python train.py --d_model=512 --lr_head=0.00286 --warmup_steps=200 --dataset="wikipedia_en"
Each number is 128 + 32 x the weight over its row's rms, rounded and kept within 0 to 255. Layers, rows and columns count from 0. Numbers have three digits each. The size before them is the row's rms in percent of the matrix's.

# up: layer 2 MLP up, 1344x512, rms 0.0658, rows 654-670, columns 384-511
# down: layer 2 MLP down (transposed), 1344x512, rms 0.0226, rows 654-669, columns 384-511
# gate: layer 2 MLP gate, 1344x512, rms 0.0638, rows 655-670, columns 384-511
up654 091:090161141118110094178186119104057138078101162112083139154113131106144108121113146187131147122126122111071200127158129134111151122075116119130093162093061121152133143145165121163122148086135122153139139117081128105100128161099135093092145161071176157102116140132124150215152108136083177127149212056198153078120106117176128150166152099142056137092154124127134086131161106083153132126150
down654 099:096089133071105115139088122152055105122124059114176069173073124160171161150126097113173109173097142125077120131149147208129149148139095133167113146142126148155139163072141152140149104118097117148091137185152111170125159132121148177113120137146104170134190135180165132091103136102059174162153116100096094105177174164192162129141089069148137089142181098093201090133157144128134144151107
gate655 097:077152168131153145080161121130134178138121114189123108107110190166100110116159160173107047128145169142082170127132165169160205109094148156147140065178165138179158166136044188092099106137178127156111100169156126141150118119116164130169110086162097169106143144149126172105090065087072118181140110182142125153181188124161095105191038142106102143145161126140182149169110164094189150128154
up655 098:088127126087140111132146098156167129142088110188166155177174061070107140110204112176116129108118103067114185159107070126164206099117112097109156146068177107156157172090138157102168111133090115140115165118121131194142177174137182154153183119160116195110110131096170136155205124155160111178140114169082162163223189152095105147139099162104174104081129117110166112162128111166152125108111
down655 099:142156077122195141073130122088166157127149098111138095220125116108108164191164188119132125176130173130110130125116131130160111120141137142144145108147077111122135119137126173124111190121146094142084081133153167174149139180141139149096137133114173167099104106097098156171079144179138120138114099086167120072166148143159149136194118122119152094194186173163021115150179055106164130095068
gate656 113:131157088150111093200154124145166110100168146141166124129078142142102095130105157119124063162123131159164196151137145105116127138170074125136107114173114148142122126141114124159093105073094190106138064125112174120159124083101182098139109060108116135105131128079107174136113149175165111126146134160095116133178133106063085122164087113101073134126135163144056157102108165111164121137131
up656 115:144105166128112119090125073065115116136140129140137127124152141105117138062128079162141183113113185079145122160124076117127152100089155136119156133150108092094110156166133200185108105111110119129182180155147149058198126125159096158091090150135097116132142114120205082135111105076151112163126161136118181125104092134177177131085144104117174171171112139087169071132109096139130110109094
down656 115:139169165147114142098105066112198113158129077143173155071099142116092110151185126108143160137099109157081147144142140102173111139148092199130154108123122093173185158120132122154143154064160124130134175151125107147133174059115152118104158115129140113144160146149146101159124173166130099154120101123157157081044150107125141092121130128145120160086124194121119087084101104114077131120161
gate657 100:086172160143112149132169085142106177131147103153149152166169147100078148185064109125155104124172139151085156128105076134073174125126136164126132129068166147079134098105055116101141181142096138087135094182113075091109155137139125137143100177156162133190140188091094142098089159170189176161104135158088097106207084087091125131114091106083122138146163180116110106139110126139091178100177
up657 100:165121105089145090146136098149075143119120140130181135080118188072089109110107101181139206124133094083162155166160076121161075138159118147121143101163134130156164168123133037135125149134114152142108109058064157145132142106072131146147183126150102124102061090144126139157085109155160154157097111182128117146073194124118108109164125122090080101105122170143176153144132149131163100135162
down657 099:086122072102154131138114144115161177189114167115135133116173109156135097123120107112144141099150144143112115137152123112185127169173172159107125154077150134115162131139110118139109128078107135144155085151110117142150143158133093118152104138112086129102133126129109113139172115147160089150129141125109087140059112112109141112126124103143128133128127164077078146146153110114083155092151
gate658 099:058104111154080126127125150096135084137116160073089116159121130082131138113114115105175117118155121124138145105162076095098092107193160116107107148121152109133119131163221097173084120114177164188139098087189166120152081119114125135121136169129131159112125123098119130150079163063122128099166097103124127180121038171106138095087144139072136160143133121112158117171089108081134105134140
up658 105:140103136156177098097142086199149110149111082111131123088112172086048100124106086143122103125143140125139109168185120100130145187135127137120138116183106173113113074166060149153082108127105107081140133161141131129157143137067156129143052108109098141157088173102165101117170124081133153159128179126148094142122088111085106077045129090128088108088139126133150108181116148132127089088115
down658 104:113099068110112132137138116116186103164111133095106169119117151130129126135136089126173116121190106104129137188100067137103139089100130125138120129069182083118111114119106074229075187139100202107127123095166137166140158168067111127149132077164129153170103151166148191190101090123144146120142136133130113153098148184115161146159188069165074106126193137124095130108135087150147099158150
gate659 097:108149126129114183103180104163159176092112166147103166127105105102201116125157152166126090172147080072110121137087152126156089070105129144115144097156085141183157148143155098136113194170077179120081151153160121199144118091191150084103123135143155143141093110134197065069139094112164134102191078121094118152129194152126147092092108199103058182147175137176114118107163117105143122168122
up659 093:143156163115155138119101120116120169154155079089107151168106121166165091133149143133121086134106152107184061090113173139072131133130081151176150123156090149155195130069122105132067107091169120196121106125115183111107114120157149131196144114118164161125124093162119097129094105078141105135140182115144096121086137140121134135090131118192116117110118105140129115161133066144173175142123
down659 097:088117106190153125119121124157136114078172171137105117141114154142124076102153076149135102171100115155173123214079151119151107107122126098121115145149097107116173114106143109133158126119093166099111174123120171098105123118151112131131143128064147140118100163145116148112138117164166161114137099077160063189148132152099116121173177093113103149103126100190122083114183122136119111126208
gate660 093:129116133127055116149154069121100118132154121093121159091113107132111141150157160105132083171088159125083132100140117101117138107069170125102085161118182126082094141080148127065109122069069102185157156114123137166143116081152167096135121146075074067090084150043105163102124109151177172089148167155109140153090102088102080142113178140112166069095141094142129129085181122140134124148118
up660 101:116167144117103167124161144101088139161130189098133050146148112100193138116151201112140091112094142102111094104140091159163124139125154168121111168097082095149061141104138162131129129107098149150139188082112097148151168112134147142122157154124135152140155163116147161083131112096123155088165144131113138113132147149043107126096131126085125134125061110180108124157148108135080157205118
down660 096:126074112147115098147101071132111131151059134127132112140140091047109173095187123115118128129125140109098159082219095136170151099114114142098117157138137166150175135107124059076161156114157122156154142121099170111100151123100076131196137096044192141112143132120142130104141091156094120114144104144112114168091082142126113140098153138108232108135099180111106196114142135095147175173159
gate661 093:112095088133089147069083073130177101108143168115122145109154057122121122131171103119155188128140130146132155123128153106151135152140039099104128142113165146169131122177141142129126091104187119156114130164154157163113093081149131077121148122137117136113054109131181081112087153172120141128153137081078156157143103153147151169122104109131163145141133134154118179124194114103072158176119
up661 082:099198146103132071162145153126085163137131080149174145118134156105120100182109115129111096131118095082129100144133074158118159097124217129142115128135100075099122142121155127184115160129163109069107126149102087123125114151108096123120159129182118143141179101099085183174140103085135126140106167144153090112106135107151096087146137142088082143053101142104127074165031156133124087126094
down661 089:097127161171136164101176210166148152183144146139146120111157111129119156152114117161109086156083112080136137178126159139115155113138128139130110102135118091121141137222159164098184166128138162109154105135154129106101106129129182132081127103142143163121099090148084121133067126121101137118095209144129160078119174133049178159083113149119087127160113171064144133152101121136053117081070
gate662 094:087147105156130154141066106146126091134064094161103135094171107145165110178144060134167145126107117167141164061166154146098115102135085133133111164182165133142183119115095161077153130163108175156078189155110079089159119155099035123139146156106133134121175096115126100110125135112126159087113092111152152121114150129077073158136121107094072147161164143123094109162189103171124171095187
up662 090:103120145161115160072142185212118158142030156099120070116164181124119100142127090102114177142150155154053108139101148142110132127160141125113154153139060109159150164102129123174130153102160071159072128081166171189175076158098110111132082130091088086163160130105133094174101176107152175131123045126098161145156132127170147083140154152098153056154119139128099119136148161093096160116220
down662 091:067206148131118117101088166125132153112131073163141138160199211136186135169135064124133141092122110159147100138082110094132138205110108176102106115131099134157057105124146108092119159079125170149100177173117136079117162121084095175143147132060167091118091075124129114126093153127153090112136169088164099100157115113089125102088096122124086104087111084147166152062151123135153104064181
gate663 102:108102143145105136138135125175104133170144121140128143185107126116090092140090147100202053119174123145099086100142060177061175124122169102091088159096133105120090156195155121124095100168116140147157144172155139170106121192170127092166125089126113118138110162109169126110173134156099120107116083102094120178134121142171080083124114117143175143156092198181081166111074129137149154134069
up663 102:111110137133134133092136141125119111113171159149173103100134149158179094073139202164054166132097046142127114124175159101110095113202091166135109174172055080140140127157177108137120189084141152119056056150123122150148113134074133157111139148141104128145131090101179173153128151125101084113156101095055153142099121140129161131099152163092136082072160169130170115136096166136163081112128
down663 100:099092073166090142072130161102166157135150138180188166071114091117089120144122134120112144098135144168134128073116071079119160139165181202138154120092086128138190117115124148128157081139180139141117110175116101107187146133130176086147093095160180145176133115164166179075135128118068177101134083139128110183107186170149132143115177166138106148087128040138129140102132116111165139136165
gate664 098:108129128135162112126121123089089146176170156145057164149144139127151101125131134147178110100112178133154112104107126141106097106138152101106125069112133169145143156124157065101104172150175109109145156073083166102142135115102075091079148140099114112073120139085165080098039187189128093125114127134155107159143111123113095133118159107114102062173156105158070111094127149168142132171107
up664 097:110114215111113179158104165074084114112155107155215084166133086206166085151085112136181091069137129098110160142134115112171177109100121107111136151121104101144087142153127139117102108086090069204099152099113135150162110160115134146168168120130110093113164149133080177186125154098096158157112114161137124133117108116117136139169129163098131111086164203166126176135162141150155096129131
down664 099:134123111133145059063130063135150153112141148156102148132094133084143144075110138086110155157167053145132123155106076130147125109130104137171140157143126120116120170125170066125142124118150100097119106128121069181102139076111114143161166104092153189126114107152139129154136158167118161090129082157167160150100160180152168129180164089139100144131152126120147169091151159067186148120113
gate665 092:133136121115052158179160139135113171093105092143194102162161057173136123154181186139168065131096099120105145164165090119128200088148129080111131114154114129154121126148115119094077208151127128118108071135106115112208121120109140161136107093113124151154119130107142080102098120131138116128116100134147071150069115158150115135136120106106107072145140126059125052131138070117137114121141
up665 080:096108118143182102085176157134086089123143127151075104126110150120143143109137128184122184128132162153166113134078187124125103112111187141131121128151118063087170139113160084150152107128124123152148170112131098128121123160138110100073173176132114104119131107104085139132099160089112182090188195108129193118088123171077165116127125116151135169109109130151146168129161205145101151143187
down665 094:090136154161140178125138225092159133101132113156179108124181162159106145157177137157137138090120170073130163143105127135102115154110123188147096133194144079125189193136154103177100147140197099150091149151072097102113157081111160171137171144108179131104126138146103124097097113114139136085151139153146065150109135162133085139129147122098129202117152138091109106173141113128144153142194
gate666 098:141072151148098157127201138150088149035107104172135131098130132124153124127123135137116141144061113052072123187077121126125170106125117152154089106167157105185127149153086124132078174194113110121118168119147119107074127067112110134055105043075104117135158107136214140114077091125126111149105124153146136136193156125110088150151130120213099126129096100166161130150156129141111078124148
up666 084:107120161123171118150172109168139100141145126185190142083130171190235138114149114162100130133112107088120162170124132116090106129127136128131125174116132075160114145173149171105097123179131138131102175111155144110102156122139148158120155044091106137087076099108134117120123124197140138103073133127144109076183156110119129158127091147130110154092144059145163127146112176162109115104143
down666 099:163030094159151175144076110190109181164195086118070154144130151069097164169125123127155143173151089099095172128056103149171130175076125116163086137175163105114085117135068104170147195187188158099132116115144133185107093070125106163062159116079116108125145123140205152124120082128199136160085107096151112098194187086118131160194149052148160126126149061070114137177177176081117110102138
gate667 101:175118137133173097159109140151194121148101089077114120123140199173126175084197129174141119081128094089131158159106148102207152087089126148138168088132145149112130122171123122116112146143139132154124134195158096159100143089136099127104161167090105122133057154129143113131087140169164154120182111077094094137101131181123114153115182152127131139152119123079139136165095183180088155130163
up667 101:112152107161171122153152163117137142103095133099106196112161149137148157100157085114145139116143097145117101131135174149177122144154146179082085096110097063120129070119103136121096160093106152093152128185146125132148156118142094136151068099076110140127087144080159154125105126167184125117093190125089120164126126119095162161100091108144125122097076100055111146102096151163084141127127
down667 101:157113083182178133085113169140107146119119121151157086138161108114114198148125151150196056125172092099183144166093168116156100164139116102099125119095133148106159163158096092161140130144148092146158132126122102144161195122129110156137061087139206111143141128120157137080109211122046101143140115116118103197133093145114187142148092140121149125120179139124134143113155153118167123149201
gate668 095:116152125093104135136135086118151124165103106154142080131136096176205131181116089152162070112125129169151191100103094105069138103078088140150121081144177129167102117114107200146105130207145174133067155108139165108219165163118125172115144118133133151119109111122146175125153127125162067144117070123119156149119112096111141191131105135090123140106059091105138147142173145163190115107151
up668 096:152109176112146140141125102168070124140155139139101056102125120090100102163110124110143118171125104111121179136049151059171160154097072142112162070129098108094132133126157129187150100161120132101115142063136171106176118124107116125138101108180074112140159160147089130149129158144120135094154120096181122118087149154143147102114092160125101105117097131142135121102107146159159102134127
down668 092:105110124126166099127107115108119126167116095123139178067108086130101148119105137145154143180060161149161097151167093117141128162136173098170123204124127146130116100121105154102121195165165115159108127115174121093169129125079094095118141109130132144225100172111126181109071159168100127063124119163090133070158144152156098087089146080139109106107168152134121144160164127122104114140115
gate669 100:137116115169131063144064127117128151177173088143131080096149129104146156069091150150064181128160121125129142101158161086118129124136141123139167145094144173135116124126122071143184175100147096135146138165149185061148170113034139100093115114159154099137116138120069102156101165138165158151162083151107170151070150118109130124084175105131129169137151143159142108139149136144101107139108
up669 097:099147122159084156163125097085114134124089125122147160166155179148153118071082169102128151120095106092104083118143096132155100087167127173132165131158131110082131166116122117147062156146170127129132112101142118111122128135122123165130123141140151097127156122183137115108113159160135154044192126172169134178104218151102138085130171127175128115131045080121143093120122109173175177168116
down669 105:110091179196163095096169155142138077097119156093125107066061176101138093134112139087137148086105148173077143095157105135094199082146112070150148100197124085126130111124145156118160190051129118139131171189123086082101145149204140126153212151093076177133086117060141115148028087138129157131165157102162157096141138075087120087118091131133127156132179139162154077123119171170113137095098
gate670 110:172134154149131119150129149111165110143135070151112168126088165091143148085131166103077132089115117143134125078124116117121117166200129168145145122128172135090134148159138131178166202127143139154143152101125136125154104118089150100153111127144187139166140104083143089076159141046131193084145105160155132126100072120132140094096136062129090092163079166152106128077149150142133191174173
up670 109:194120153112201168131158158153158155093120174150125123143064130086154177094166102079191104108186100146125154102099093109087149139101152129109121207197130141108102171129152110191169100139130128119116106095088131165158113095193110126159105115149091106071165136097110067161102107091137107103124136067185176121128116167112155147105086090096132168169114167107121119128124171126136039083181